config = dict(
    d_mlp=768,
    tie_embeddings=True,
    beta1=0.9,
)
Each number is 500 + 25 x the weight over its row's rms, rounded and kept within 0 to 999. Layers, rows and columns count from 0. Numbers have three digits each. The size before them is the row's rms in percent of the matrix's.

# layer 7 MLP up, 768x192, rms 0.11, rows 655-727, columns 0-95
100:505492477470500462497498492494450516545532497500519490482508480472482529543489516494473471492474513509525539556514490519482515464579505457517478498480498482539477500496495486508519488511471519570467479505505535533470502528515474519463448523484529489509495480526517514504525529471502515488
113:522525499524470529517520517552468502477496490487511541490470507492487498488515490482503525526490464524450516492461503492484507484487489478517485509533494532470471485511517448513478493558505496522528482493485482521459547495535516490481480495484503452547461529492514508526519492551491543509
091:463533517459523476506493484550514542546496508504509533448488496496483448461501535524506514506487460462477507531452514497516474485494465457512504459493510466507530528468499518497501460524487484501541495489506492508492508514490481488504520532473518436489516490489510498527489511517455509492
072:491507509533506557496504503495516503525528535488534501482514505495477504475494496539570534500446513514497553519530482471496507480469485476480494503487544495520475478498476438465496490499498490494477500501482511518487518505484509492449500525513475502534466459525532483473520497499523517518
104:527483525523492475532482487511532521477471468470519484498476535487487507478505499474519454503481483488467510538467489508545521549526500486499492506472493501508509531483483465524486502489511536488478485440487482515489532533503514467476500524493488486502523517502475479516470495492559482478
100:487521478491473495476493470488506512517487467473487415498452507448461458486496501503527486522475489508498540488514481465492490542514478503512495492497529525486499453469507432513461507539483543509521501510504479506456504495515455506480478474526508488543516515500509488516492469532477534470
100:515517548513479486522481506518472480473471422492502455489522555499493516484499517470491463482482506528486538541509510517518509471499490509561463508514547525477523497506523526558489536466456521476497483507527462539474504544498518483509505496455503455481500504518518501534472529508501472475
102:511482529491477533435560470532475475498503496460490483511486484543461471519501543512500486512512533541477520515468502503489512502487512481523509501493499540444481496499520526544485505521521471531517454529458502510472535519502490505505505451470486489548504490489505474497439466484495479516
101:461524519503496503469511443481490497527510475539484512521491497514459497499525498488471526506474495509475504481456516501504538511457516457525511479496572513446517485457566529469518462479501551478558518523513508498509502534477461542478499505539516470503498449501490474514505518499486519482
074:512516501482524478502510500516471531506481515514478486486514548512513445520543492467523463502480491489518463512488497512495486513532492517526499486516525480478488497514526518561512508494476489529470533482521550517534548488543525439495506549476549467544510519490502478471498472524482504444
112:467474529489474503488548508532483487522472501518491506476516537539487511517518549501505465536491488505486563492517522510513545557518514492486498494525509495502487515507472482509468500516506517528500436510488490495481500490475479556528469523495500479488513509501454483453468474480537483510
103:472500521471504510464467490530509504509489524520492485468483512513508534507501462504525477515464496544511502548494515468530527493488520505504512450528535521515455498439522546498520529538524489516518443464542505508495516541558498468514472472487500505508472482511501475526526522507540526484
092:477505557512497522463505474496535481536510496497509534486492499482471497497525482524524437499543501510510514491511502518506528532534493513487507471561530504527486485492474464483480545532521496477507518498526468503550511536536506532497519484492475485489532458500527562518487494482473531472
099:477497518505506515539499488523474534511472505538511475446486493500501485517504545486531463501479502488502514546454528477479515504494475494499503483488514514532416507469483488498479518518475470486507524493533458523494525534539463532508537502511509479484488459525468460503499483547535535467
096:499486506443510434496534449478548515559526476536522492510480519524457506469502523537534517504511521528484501486465495502490481447497483531516512526542501467505491520473502506501487502501479480457547475503527491505500497527491492480505528519522502490489476473509530479496522513513478530459
100:507510511548499491498510500535517474490468515536512499466466477513467498501508548504533449508503485488502504502477496438522490536507482477521515472514476497507498457462468507511471556530492493529530501496517460521468564499474512489499454495480489519514516492527481476461476476542550513504
106:502532456466539493513509488519506548513502487504507488511535489479491521491533548479527485457490476521479509479481533482510515486476516511501505520539512517460510505524506510499480483543526509499519486434516489511459515509491449499461561503538482489520436482522502509493541533509527535490
096:509514497462473480489475487515480513479510486542512478500473478526469456526496486526528488524529479542478500500478513497537510540483510539501528506506468519512454484482515454527530440495566539532487501438516481501487475545507489511534490527501491495546505497478503526522505526520524498488
096:542453494501449481501514502520488529517484491532513523465459497481492503497535518506489515488545490489467526487503493484488500494494492490565477509501509535499491471466507481534498458530493485519535452494525498529515496508504470557502510440477528476519511539521488519515471506509513569507
098:492511500473507470531531469481500515531488487535458504500502484516484516528510502501518496485504494478425485524473486481509481516478482487516512473517502501491480525498516473581522465511549490499513486520516485516522524523517438498522492514545469502520497476538500514538487522502473545467
068:514475503488499550451514505464529518475514511502513472499516482461510510514514514485530449503525523475491475538490460526554526507522493482508508468491501534487528465504481529472523481537565533513555527500482519486529503503493497521465492535511501483512513520476473485466513559483521481502
092:456491513480497480496496470499498505499477497506590510499503486429501465486492534499539504502512486501511528520511531481572523514542454425517505513538505493479489521504486485526433523556513517524522491469518491511509464469492454487525478472532516498470457479508465469510488524497483526474
096:501557498526478494546503506486462472525472504474501523497513532499479507512478514464494482505530528559470512492488495488492495504497480464535487467520498537470456475481490467513505496510506489519499480521469474511511509502557519495517520517542481482500486513525468501494497534478536477467
101:528524555527520498496520458532516542540463494493478483497513493536489475493502523498498479454470491503541533514530458484529505505493449462513474526478485488461520498472518500509469523499510462513509494505490481534485491482507475470547517504454520526534469500513455505529460495512493511507
100:518466511531491472516524506448443494497501503504491517493470503499490507517493496512526507485503471527490519531517462527494498513557475512497507470503533496525463540505495484485474516513489520546483441509505488517484528533522469500485479522522490524479430498530510510494503463505506486468
090:522456516511481459501537509506510489534423530518540510503500497456516496470527546455483496480522477516497483529473534453542505498499492466489478429511504507522513497496512511530461432486498507534485479501501499493485551484461481483485497467445538464473510519473497483506468457474487473505
093:522509522527521497512480489508501514504525503511513481491499494463494471498488499514470492506486452524441500496467471495487505511507463518522500523507516482462558482503517504521483523496502479519491497483512525546485554494494516501523481475511529496533517490513489484499456512497500540436
091:559491536500535509496494501485494493530484530492479502495513541503483495516523475491510501496478504503537515509527464514482494546508486457480496494529501483517509469527493505523480539528513521505497496487479512491484500528448453506542465495510557472536526486476489476567440465550524492487
092:496469516476470462532498511511506500542438489521543495469510533487484518526509483513476482523535517520503531532485485471493488483538492541570486515496515495528445489534495510521493526557488519504511449492562502536513487542540467497513445535495505461502487522511475530553529473501500540440
100:544514479477491475465505499532509529513486531520520467497497500525471463536538479482533496522512478510489500496487468505525529480530487509505517502536497514530480493501499522539483512518556519509529491525512463490514494513508475517510475473506512474487516532491529501514484515482509517520
096:498473496482500480484512493499502490497464502523539509485508499494498491500500481507510505496465525494528555507507492447467519501489475468529476523487574509510550498495530491505504555489543510524544448486487452529483522481548517526515474472500519512494490533528478524456474531479516504532
101:534521499503499506521509455511449538488480478487526528493513490502453503507458513501482486512499509520486498486510510537483506504474503481532500461482488518493461525477512449523467525464484528516451490431517500536511481523552472499512527519501476494558528524528514440457485504543506518514
084:488497467479502457487503500488528482517511506466481464512488501466506522524517538523498525523487456511504521471510477485526506466497496513525500497465530501499477497474527507560479460484497500509476469481561516502468499490515513510518492483494523479510487473517520509510495506526514498514
101:485466520512496483540497481491444511496506483511464515455497485508510513519504531522508528518514480523474471488516501526542523526516431501516515489475514470470469522474482458479519485517469529482568488517529519525495510536522492546517486510544467463517476453540493508511502498501562498499
103:517473508491502453563554480491484470481476467534504525516496509500488482531508521491498473488526500465498558542488504492494497512513523527503520485498521525512422497476525528486494551492547503562524476504516497535492541479508501537513483464425498547500518519500493486497467519458504489451
099:507511501470481520481506498492424495494510468519533478485460485526488508481543507480501489529432502529502532523493501521491493481484496515523504496503513551455462503492540537508461467513519546523492517499491479510496504464513537473518508507488498485501430497487434471477513504544527495526
099:505463509510514529535506506525499513486517506483532538450486495476505516464505492461520539508489509528485513507525506526504534467488489489556499468500498486487484554461500528493489502475494502515549499492511530571455525520533458496512455473501500491508497503547482500495504480582532500524
120:477474521486508459501501442500501568507486478500523513501488505481501477505520516511512506494437495499478563521504494445551517485489433507535499526526510517507492519487543515533505517500493508499534500499546520511481493549494492485483468475491498507497496504511465471493515496519500510458
094:538501464470493493470554478491544530518498487510516517486512499494489478505495544508541459486470472512508493468484486521499520487485495488492491484513501503459508486491464515479519477503541534454503494492519478511504524521451455481477489513538467443517506483503478509498494520557508503481
102:503479481539515495514489458504474552527489536476493523465527505465499487477486424451481516509495514521473533511514515498517508509514454508503510491486511496484518488509490508495499507523547506512487485529503486525445526514484478498462545492510477507526520457494491491470509546464534540518
098:526518518444489510507478522523511530474498495517517531455526490526488476476561499521511499487507459450505511529504477495521498516445472448493504469488517462499495497502467508539519491529512495492517469518531529498500497529482528496498515474512466469485511513524509482480522530513536519519
097:464466544527532475472534458486537488507485445518509518493522496462482498498485493536493502502518444498557510504472530535479520510458463499522489483540502495539493498484537475507501535566555485517519484488491490520522479566513503444525501500510524526524491492505481500483496497511502518524
092:533521548482538444509483474474465492492524489546507477528518541485519488504538480477525507514492490532517500514476506496494529503522498540504493496480475496465519484489517510485473473493495475474541515514458455498510501486485535500520496495514486477484497501504485489477478488490548470503
094:565488491521522522484547509478513488519485472521533490486511503501470490515506506526518527515502510516464545473491449479480523478467492518485509521529496500496512464465479498492481538498539519542479480497516497502486496554496522511513457475476501489525470453508454484481481537513593526499
092:499491498536497508473467492509519519538510517516514497513476486509480505509503520509480497499515534536511520492495497508484503470488459461497535493464543548508490437461517496526507511507497503454531492533508480512502470537485445490474464478515484470494416520506487524515458522540520499443
110:494497550493484512542521481466535506495471493483507538448468513481482462522539463462492480465445496486476513550496473488503512478462437448556499467489527484491495515507501502500471475491540509476505503492482518535472531522555500516524508493474482508489464525546490503474481526486502530523
103:541510543478470464530480522492494496505520490471541538492477499497501500530477513495513476490539504493504524489444496520523526513513473479511496469519519509518469497523513505471498494506510533537532498509521473527529514482474466563507470487473508510495542521509483521501444508517490497502
102:508501560519471517487506472475486540525501477544511521484488518519452485504536495511553528520513532509485506520503472512515500456449504466508479481507486563524497432455530553523476516519523489493541518489512471510524523509486483494480529503550493446519459504504480492509512499527556479484
115:545491503518469523548509468476465498507492489521535472466478503534454489515501483487491514510476505532491541563493517516502575494505493458515499499493514530481496536470528496490477517496508534452524507524493504542476510551545512496507506519484500481506471458502486505512446494516544524492
104:473516495525469461501465490499515511477473480497535525491505482510506471540556498489497489541501494522531488507505540489560521507484501516515498513543496508441513493478583517582520500474498527499518489453479476500514488525496468495530501519496545482490453503487511493551495485530489473476
106:500524550452486486508528432486486504486508446490524529521498495486485489498524542495514492458472499485476511521523473477546520501510463476532481468482486498505469463508515490489495502551508472489542501517554467506504497516490481532494472512507548447496475480512491515523496478478524509465
099:517455484522515482505523486503457508558509490514569480494500531503501471497489529507474543533497501543484514487508469489467496508526498504509483535511509534484490516507495509549515480502515522527522489515497443523504503514497477481494508445546490480525464469511471482432470544443491536461
089:524508499529460516499497488483506467489524492529485530485481507507504465513541506460507487508502435512458505509511499533535505511490485446487510482522509489469502473490507527514497451565461460473562492482482503504521506523542495562516465498495487514521500502486462481479477537499517501482
100:538463497526489516539488504499525533461486498492484519451516498496520492493520483475492497494497506486473533534475494489537507500484496465514506496507531478512490490464516491469476507536492463513514481493513496554446575502557515547497485488464493505518465529561499469548496463558546551486
108:490508515535511502513533466490524501543482503514557494491530519502530461529519513468500530517497515527474550472484494499505555537510454440517480464471504542488469483498500517496475499504584504499493497497504448530490480502512474481564478502536561487505483457502473486529463485505489508530
085:487481506494491501504483505491521526525507493501530516509499536507436520515533505472529472530490465536521461460496498494458575472509501467499466475495486510505474505503529443514497498476481494483479504493473485530476536488495517527500468510482540510565508450525467508470487496456524524491
094:521469531463500535499493456478476520498497485501526473482483531544491443484536520478501482555479514513474542551477498492575532550511498514477505444542503504513503510494518486528515479541535518519466496490458508477472499521500447495519481508486511456532450491479458478529499511499482486463
100:540475559531473500505484500522502481471495535484493495500500485502506455456508459504490475475457535537498495520484486523496502534507468492519494442521532502516495548512522492496445524523505501546525495517482479511523555495514483503568453535505537518467475521523501464506457469508543499495
096:530480510506483447537540485473476507564484508453534480470475498516492479490480488509496483505485499435481501469527485478499511506522505490504488483492485520472526487493538462461425510490512534475526487511500463529492512510524477536494500498508516499496519520523476459537486488488516537456
106:495461489499451515486527500503488495485470495495486493517446504494504527481515538514485512489441463513494535507532473475490520553517488484523478494490498471486535525512515520550474505528512509516469484483510498529487501515503482538495440481532482502516491453528515442494498493518512525483
119:499518480468454494514510515533477520478515476549508470522485505484455471446544520518520481532490485503494534511485517515526518501491512517508497527524493564466476446507532503527494472507470499553520488483480438504476497507490482519507464483506542515506473502505469483488524500502478525519
102:479517481462517541517495467472487488499499489513499547486497510510461434567511494510511505493472517513515509489480525494485497501508484520498495535523552507426479480455535459522488466539498513483488456477468508481524484533558487514499523485526491489480494515469505500491502519523478506498
116:482480461531489484539521487461492508485509492505476502504455527484521482504502501493503453533508511482495528522466461449505515496534478495496486524515527511496512481516511489515514499529489517533532510528522477515459571535511503539514474501543524498486540518517470475521516499492517558514
104:473489539530501526487492491504471513487491510479487490493475517486523473493509508469552490546510457524463494518485500512509533559498472474523494450503521500429515514508491495503488484486520533490527500490518481545465537521481478552495469464520480521521517456523487485540523567553530544509
115:532483507484451472513500477549485508531495457492496495505453518501464520469507460512503512491465469534494490495474522498524543516485459476507484486457556512517435492492543502499510498497477532502515458488554520561461492505502499505556418469511510446508455487531531484507482524471519523508
083:537479478481490477536521489519474465503477453516514517501467548542485496478508506454500487512496516475463534488483501492526505490504516546498494481487508504546473455509509457532484481540479539485493490506486458513487540522509480488487522475527520515540514513525421482525502477517519480440
082:466534510491503501455503492473503534559462500544532483523503516451504515479524502502510521542511477494539532509486478459503538501532495501516502493531529510443492481430503452511472475498501509494494488477503462514483509511521466498498464542520508522486489476494500509478527556490489457467
100:510502486459463523518474485554476513536472498516517484524504497504464495504505509511524507500501480510537475480507533495471520542490490506521500500559508521468540521468498521514499462519508539449482485465498504506533481566488466491511503513533491451539486481541480494507515506504514520495
106:504489484496466513509485449480438586446521498494474494467452502492479527526527540464502481502444528497465522475516482474517511525504477524511508518549477456491475473501493513498525498511530523496496493491531531511478517515546476526532464532497462476532431500514483495508496531562561514500
100:517495512537430514484507466517535496503502512505487494470460490496479521474495500488542497526445486527522503522485475475501521543498477498546503489508507505490475509461495489499467535528533588515503485531502501577452510474506512542497498500530477522524467526532496506503510526525483520484
103:454493498525473524518507485471468502516513506500498474486552499462467491450519534537499539486487441486500508482464491506525496487493497509488498553517515507477468518493502512531478527523561509480505491539494506504488527502498469527484535417527521475501473473484448505482493487481507505487
101:502536516507520511542518496492508517477515466495470500471515503521441520479529549502540550479499443478473547524504430431531473511472470463505501497500514492492488480527510510483487483513493504524513495482525480488481506513503507490545535455502508496490449459488491459469525514473501508466
102:474495491491494495475470462498491527485457486466484437455488503487477491475487476485496504525510513515478519499493524488505547512513481466527485489492487520461492459485487463494513495509514468482482464516524499536484517511534469488538487522537479488497501531525480501527515515507510555545
# layer 7 MLP down (transposed), 768x192, rms 0.103, rows 655-726, columns 0-95
098:511500502522482542496540537472449513485473475508456460498470524509496481452475494460504520463489513435454512519525483495502492507472543535457490472506542553494538537495487461545442527462536464496507497519525516488477523472495491506528531487467478505529527536483483530514456476496496474506
109:472473499484511557502501505504520467548474528462498491519509490524507478499523520510491473521493481495499504439533489521535505490488501485506458490528484505539482499491505498472482516535480491473499540493515450498499518524527535501486530519501487495483491491519560492447531475421518511560
093:459536523494488462499465491481484469530520441473483506466480510494507476504472543533443500528512518539484491491471546529485483518522522487521501432497511496485517569500528496473515523475524463500487542441499533485515563530527523478474501529485519479476516505477541467470503505475445507501
075:487530475469505447513508524494494513497478482506498505468502495494495486518456537493530506508498544518420499503486531490481473466486466512461509541513472479536481497575525518496489477536484518486535532501513491446497471517519471518526499489522515491486497493482490528509457492528491491465
103:477524481527500505475451490489512508510504511433525559517473503477515500504481533509512487537476519488501517475483489503448512566501425485525504471512479463455535494478469456491460483490517488501468496499482525549500507463463528481526486497494514498500536547519455505505509500492492533509
095:506493481500486517515493489508505527549485449509510487508512551554476447521562496547468487515482494514532500502493471509528511487501496533477461494503488452522487499504525480478457486496477535522522486509473477480479508513497491508514499474520492510495481510492463470521469495511489504504
102:471528538464434513473495446485481478478508513448508520450470502472468535505491526508485502529537503477513491491488527506483542472518498536519495452520487477517495472488481492532501464472482495495526518506519506502513481486484452502489500457504507531495493542508486495483471474506475510525
105:463524488473515529478539515487510503512478455507503457517490525502484503531492470503539520509502488489478495465510480507535497471482515517514534494484501461490514536500524491504475502466523524517543475527533543510501472490479492473479494538463512485495532542511488504511468516502484517559
100:480500524438462482499521483497461468520471495530444460491541497550508485535512481478498449496476555507484530488502528519491481497461508490519490526495504487531474479484487481495481459506522518495520505507472526509530477451483485535541497487528522505528518510507470494484513469514482523475
083:511514475491490470529465509495516510470500490503478515464502491486468459473471507521502559495485464523491504493477542527443486481512518487505480513520479459519488492530474542485494462494538540494509514451552457397489504486510452506543496503515521512487534529466479512480436475498515484491
110:528500507469482523509483486513512503509514541525515476557529477519515509533517523539479511486458490501528497460487531436474565538487538478496460476501509542492506480528515471488533509507504487487502500490481555538481507485487502479476552491501477476451528486522506481498454479510532507467
103:455501529538510530479509489497486501461498444494499530475493480507496528482509494513521545488503525521489505482537493454512471496523498479527477479496480532506506500450522518525469483496552507473496553548473480532529497528485500498495485506468518508500465542496495483497487494481495519471
095:526527463511497505512468492553492523468464481486501466463483457482502492534475540501480499525532486567492536458521533512458501521492523480478528480514463511478521517549520495504514485520486478507522526504522502453519534501509520521516529500488468492531457523481518497518501515492477488475
096:463507525550499550505497488507485494505528465477540522506466480494521482494481546532541511528484470465515505533490475482542508525521488482446519475492524512540481516493509500485511519484471496531477505511461508527544519447469521502496509479518546450484475493557518491516491490545531522503
097:523503458500497521472535544531513512474488502511524501521547499515501507508494505506505478489546541534489524527490504496487472517509545472500518494490508494453540466496477457452481508483453509517475532511466489442504493490500581490539484490509431495490499475491536504532514488517513526453
102:474485496521547529511506455528417455508488484527483522521489462529536503524507500512490476519503464453485525500536534523507509500515524527476534498481500521541540506470527513468495476478489480469486536547509526513455504478519525490436477471520465523498516497509537487488498491561517504533
106:482509480500513493495500447522465525476518502524493496489502528483494477524521547492442487532538505514497513504503486486479453526529463475513492515518546510497507503536478489491490494472500533477525491496464483521519531493529478485509515477498481492499479454493465508477486540502512511529
095:494516480506541489500486439517493477492529490510521461515492489512510483475485498487510489490463528519530554506491486504520518495533482499475523505493517480488512513515442453477484473463465504488460532489499528507499504541498471538515483523500497459509551509500508495504449565491553543551
098:548490497485481454484465520532522480472495483499499506514501493498512508520500523506497535499529502453504485493493504479476522503495511508540533511511454502520487442512523528475565528536524506474468506539503493508551503524458506463500505531482507521526523509589483515497440496531502538529
100:512505515505538510457480485516511474528499506490465498520539525506519481515531509494545512507469456495490475532477480528514550498497482508522457507456454504523465483510532504493541520502472509482460541503516419541563490521498477499480507484517483493465503493513488478493520499486511544499
073:478526476498501463498500522536470516487483466527480493475466500491490486487468494474512527476486485526465512489487564531427487506495563498501519514487446483521454518539557525464490488512497508492509548462528416403498471510489477520522471505494493540509491492472501505498473466480485493466
093:535528503504518491544507528492448481454506557532510505487482484502525452511484456493456533506471520499499483482467495546481509507540520504464511474552458469440509506488454472492484479533525507457503529504481475474539490500467544462492513494534476520535543527505475508522513481505512487514
099:519490491519488521542536520514484489485495496480543470493484491510524489478494553497479457500518539516516460461470503509477442496486482519482525497529473470518506483485510485534466492548518479476501515540480499485525471497523531440517464505497507508468489490465494477501477519479500498546
102:482553506472523521478512459519533504478477500491507490504494493499486531527481528479527461466480491455524476516518478510514531528467500446510477498548528483489506467502500476502530482471478497460519487564515478534509502488471486554525460491478490514515554505546492539501502493489539518489
099:501490470476519431460508471530464526522512530482529535514527479493522481505514500482484471477520532508515513451478454514494503538452479522515501489489502491482471438484510461487514454538489475519524499507486517483483478511497499528497487522535502471519511492515535519505504502463557487511
091:500494517549531482524470452474520528496468520474520500512479508499443457537497524501515493524466500486509467474529528488552581498490482545561475478507501537526493505481491508498480509531514529544509509523496531536502510501513486474508506519543503466484490512532507509453484512522531498508
097:495531448529502483507479517466500503479489517512505477478484513500454471491529540473483456525517503516464477520480495510491466518515495444504493514484480529528503490501508497477498476547511508503524546525502533503514532483502505527525491503521492490451520515480504455470532512534504531468
096:500495552492527539513519522507461530528476468469466491530499499472535559516501468523519505490495499499530521500531485458510492502483507465489519490498504478526479477491468483473504472527480467459521479504516492477502498546509547501575442484506529522454473490497494470506483478512500488494
098:508541517505481497504515525506509507450492526495536507481493492501512501481494484505519499484493516460501467498473486530539513573514673490510518487502495524485500487530529507507472478489500530498498512520488494459476508497455506472493549520494492541535502515505479480521472496480518468505
097:516514504489529516520522481525471557509489536483528517536457487471495504515486492510535526508529526546512514490427475500470496538535493502486543514508512511534483504489532468495473509486497466481486502491498478475499486494529481496505482494468498506499502535456485513495517453488510515499
099:418554491457520497510518464473509483505518525514461481505503498519471493498517540460529469484492534513485519476497522481525520488511500513466536494524486464501526533494510474498483514502505522469459505525527490449520478520507475522465492513495512487472461446470559513533496483511492496486
102:524506446519481493515512478533539489496497485499515493497512495526477503495509514523486529515484513486498478474447506510501529522438514472518516542505518538467502514564508471500491489514555514457512460555523446485496512484512509488500477489453486513489473523505509505470507499528453484514
092:462517533493521474528517493483531485505522486488498458489471479491471541496509507548501503479435495508532483480485486537485464486520490486485498509519529505469444508486486498487493510514528504488449536528462485488485478484511483510467518483496498479507492496522528535530551510465474500475
101:534513490464512508503481539468499471477484538472500507481525476475509501490487490499512521501471481492543567488515508543528466455485555529496505503496502500486501495455438498468493494461502487450513515482466520508487536553549539549508488500512514472512469488549476465503522491510525514478
105:517473536524497516504497527522577479503492470472495531476489529517507527501536525498486452501519503464458492467513492474516533465536459525526487464492508492466538473520504486517482527479516524455505531539483462544515533526506507505499548503458510539480502523506500517482568507492446508511
095:522514499503509480546494473551515511531510526455512538518445532481604553517508479511493515536495525477519481536516540516520512551508500474488477513514498479475558520507532552531504507477556507505473526491518509495525502486517521487485522521481489538507480496512524508489503526489538538483
100:497519510519504541469512506467500437511525497543508485506522485505488465504506455467451541487512498475531487525493499488539521452494550464504528519476465501468549479509514483525528493500492541497481529522487508489503477492483506505512499501446481500509514450545490540520522488508504461525
116:472461526524529515497486496545506537519491476464480541547503481494541543522510538534507518544446540483480507528494537465468500473471510477486461506482460499527456540509518504473474467487525477446477512509500497523499480455478499521542502488464517535475515529519485481505541527504503507518
093:480496541532486490503492461473510503519521498478456554444493489474467474512476519502495472462533539511496539498481508493482496488508461491553497453488529516499473515501514486518540498500493464497541480487496545539487503478509497518530521458492482448505490540492511488470459540477455515504
095:468514471499522500507506519459518530513535484513489501513448461485508462468472485504467564514476516465467533492541553572480484465494501487489520517494464493500509512502481556523487491508523515521494529497480502480463529482460528477522490495500491535504465480479510494501548495456536520544
101:505536469487508530472513504520522497479493477496448489559517485508474556519503525489486509506499491450524509465514524543491492486496543517480530552486497499485500520459534544514540473502479504462509503582517529478483445517483567459505539475500499497507506514498496466475504484492472465497
102:463502480519467519473482457502477494498479517466516481485509509470524508523528518520503562552484489540492484525487484475458521540533445522554516535532486466496523481499505519490534447514504514518486504488477508543476526481526455515474489513455510516463469541532488472502547486510490506507
096:518534432456524491497493511488542483466447491452532496540458464508482508507497490510519481475502489506481528534484503491508457476511522488476509517500499522472527514554493519526505550501513481487521488512463437453546504518418517508506498524487493500506525515474486508539471483517487485505
096:512495452538470459496486487522518487477509495524489506466457510502468496509511462456517463512481518523488497473511504538474460500531512505477491503495492497514485512509487541488513518495511480519506546467524505472514482515525444470500527434480512503520497476511481524517538512481479479559
090:497505504505487482497539472538500465461532500488487485465513504489455492491474535457470492475513475523473475480468521498476491532494501517511472462519524469477475523562500473473516516485476483514531493482475454508496469472512501474476527519543449491521577509494506525469493495498505501489
107:538463548505536509520496549492519535493534486515515484488477539512488528512504434475465476517483491551465471459535499480519494449513510513488520481481494464495554527495492508505482500521477502485521499551507539474511471535487530441527507483510459474508503469476505482503493519491498478505
104:457475526530498520503511489530493505477500510496485447464486486481468500545485504491469479513537496526512499530473515497522531470535460479504517482518515460492479550517493466528515521462502468557476510500533513515520497486519544519515502526530520499499450486480541493476527508489507521494
104:474486487501472516465506496492503488519470459481452484563481508532515515460498511502521487500518526449548513497474518483524474497472516457489492469485499528463494511496468548512507465489480541507564546481510484505471526485483500469518547504473537474472543474472483491519533483505475481472
110:510498492476461523512448502527521485501493510519498532474500447511496453527500534499441512521489499533470475520514495470447497475509484465514532515502540475468495498500497488496518476474481534468504477511534536537494483495510502509549495500516485495479498476543509488528514568512535531457
101:544541504522487502457462440519512523511517466490521483472499503486534503460486512514525508487509515484465508504500519472466539499486526514486490464475517517465497503549533503439485497470513514505503471531502486512480530513491457452478486500499488554521473520497515476525534524475520501504
100:478495507511509471488523539465536520516510468534470482554509519533534534520487495483517526480515516439455500500496475521544448445497494464512501488546484522511504465475483499464506529526477522512492492506503500498525465482490504479540480522502516503483513472471506481469488512454513476529
098:480510455503462535519470448493458495511504480479499501483535505479481473532519462492472514493516491528483470492520511513474469542495511534489548515547503492576478523506505488461494524501481500496509518479553499499511496515560515461527487522535523503497502517460501489516482464467478525503
091:526485476521535511527493509520523454457493549503522512511494497505507523502488494543492493507447537479498502493514516511508495457507536521470508513503473450507492492465521513557494519484504557486546521476510515431507469511544500482521508515527490491522496473450515507499481478524503495520
100:493484539525518496492532508489526457483503472524521491506506510524508541477503468493541535499508457474489474486510511474495522470477499485501516512481496516535501542514501512468515468522501494517438522520501514520515502486488472459496537502498564523483540500519484556500508465503508493536
109:512473475559539476522518528522526505492493456508443494520516475494480469507545450463519487516523476518452473499482484498541509537531496479515490515562443549472508532492511487512491518508439457532520465481532503501478517509549461508525512476523463536478533507514474538467429537500533499531
089:504541557530529500497495498472468514470510495477492521474516513500492477508499500477516517500499501519478471547492460492519476514506502484508528530498519512521491518525527493505472477536522519504491515452535536509506508522492437539471515477547507482468489519534465561482475476572526579484
094:451515480514457470539511497503470528478501540508462487551502500499503500481483475513450534475494478512508465511551512486502469506496460503480528528489491479520490528520491479466481510466517503439498461489505510463469522508480485473507535486526475557473520472477498472491452484507550512517
100:500478497513491525449488540478528480539505521510526498503513536525578531535512485471496490480491476541500505504504549550502490512473470469523482508466502489485488515524536495492501513472580511486522471537466521510554468499484517493488485488467499495483461482517494495495526516506445501454
098:524499540489499521563490492517545520500505517541508544511510513540492471491551463523485465520515492510546497520494539550442508492486505515501496533515463512488458499512524474501476498501546488494490512549513489517526535440511533479526539469465526510497511505511529520504487542493511519466
102:464521492499497496460512474497460495490505470515516481500494506512450500465487479556449506484522497462484494473523477534513497514499490444497520497471510499467487482546483505495504499465538484500462492494480471492492494509474527492522476549480485484499468473497516447532504492518502505510
117:505520477521490506518512486517516512518524464516535515555545477503525514504488491488480486512490546471540507470529477533495496500475498559521472459537568496485514473537536531520490461498477502554535502469459504539447514480513513513522507555514526505504477512500531477446549529494469503511
101:512488455495480519503465493526512487453505511519448523501443523522525491533487462520456538492511522492471515494512509503463436504514459497499521504448483471493527469469495506525514490487451493518534509532523476512506490529473485485480480488487506492484523494514537516514522528494439505492
107:508509491502507495438518469492497496516506480458489506533535463473507479515503499522503481483477459468504500509494542495503572502478505515504486492531540459523530464493497516469467486475488442557487498483518497518523486504515529458503547491507482513472527515507457527497500490491469480532
099:512480514458538493478506503509503545479478516505509504475555474446514508508511449501447470444500452517494527485549540514487467496521536496542531510449495506462492470525498494478487499493482479503468507489492509516491474488503497497522507460511495484474474441521505499479492498495570492517
109:535477526532559525514495502512479504506463507485499467523483497484474464501479529550504537483487515503482462493497521471500526494456524484503500469477489525484499513539500528498458515522491463495512518505476490493511518505512449526474498509528484521488512510515496477533514520510493507500
088:521488481479477446471466466442469519466517488490486540457499534469518489499459541536516508499508476550501462505466571530455486548501482509486492528490466468511458533500523510493491459493557509523523492477527448502497473524534503503472518461519511508527476523531490451468516507518445513473
088:481516485473447499516525485504522483518512478490528490493494516501506527476433506459503495517448530524485486503467533497460457495550545484491483492527446496515481522533501535509491486500500487492521527490494475512491505512502501500526542494498501559518449517448470548521496470508543485469
101:516530519544476509498518507523493518489466515467554505464520461543488505583491501536510460489517499501485543505510499512495478482497538488507490466500493486455464553499511484538489517481458470502506538520508480484517535472499501499492529470472449538500507463487525504491511474503503479493
105:485531543512505523478523521473511498502543509475520515526514516511509476479507493506489523516532486536487482530514509511516486515502469529535480487510520500482525485478531522543535481474482509469494491482506501513538475454487463464478522474532533506493507492509463461483518517517475462520
099:525558528543438503496480465472522548521471509514450453500495495447495496517516507523491479493520512484508528492529516487473539526497505502510486534488478458516501512527461496456484505521472476504533474460507531532480507481521524440481495498519468499497499518517500491486510462521510540526
103:481475467505483482528454510497448498482490528502529495468547508504510474529494480482518475506474426522500470491515493512533510504458497491506519518492576532462460483509481501530535588495481551547498523525472489518525534481537547506480518481493516495505475498503484510524481508485490485499
101:466533511499514533502466498443472504467498519506507498527490480485484492497480507482499498511494452504516529475511468519463520521480465486531466555475541518490493517544536484530509519534488475494502473466465471505473455482507558526467457537500529505509470513501466555487512503467492547471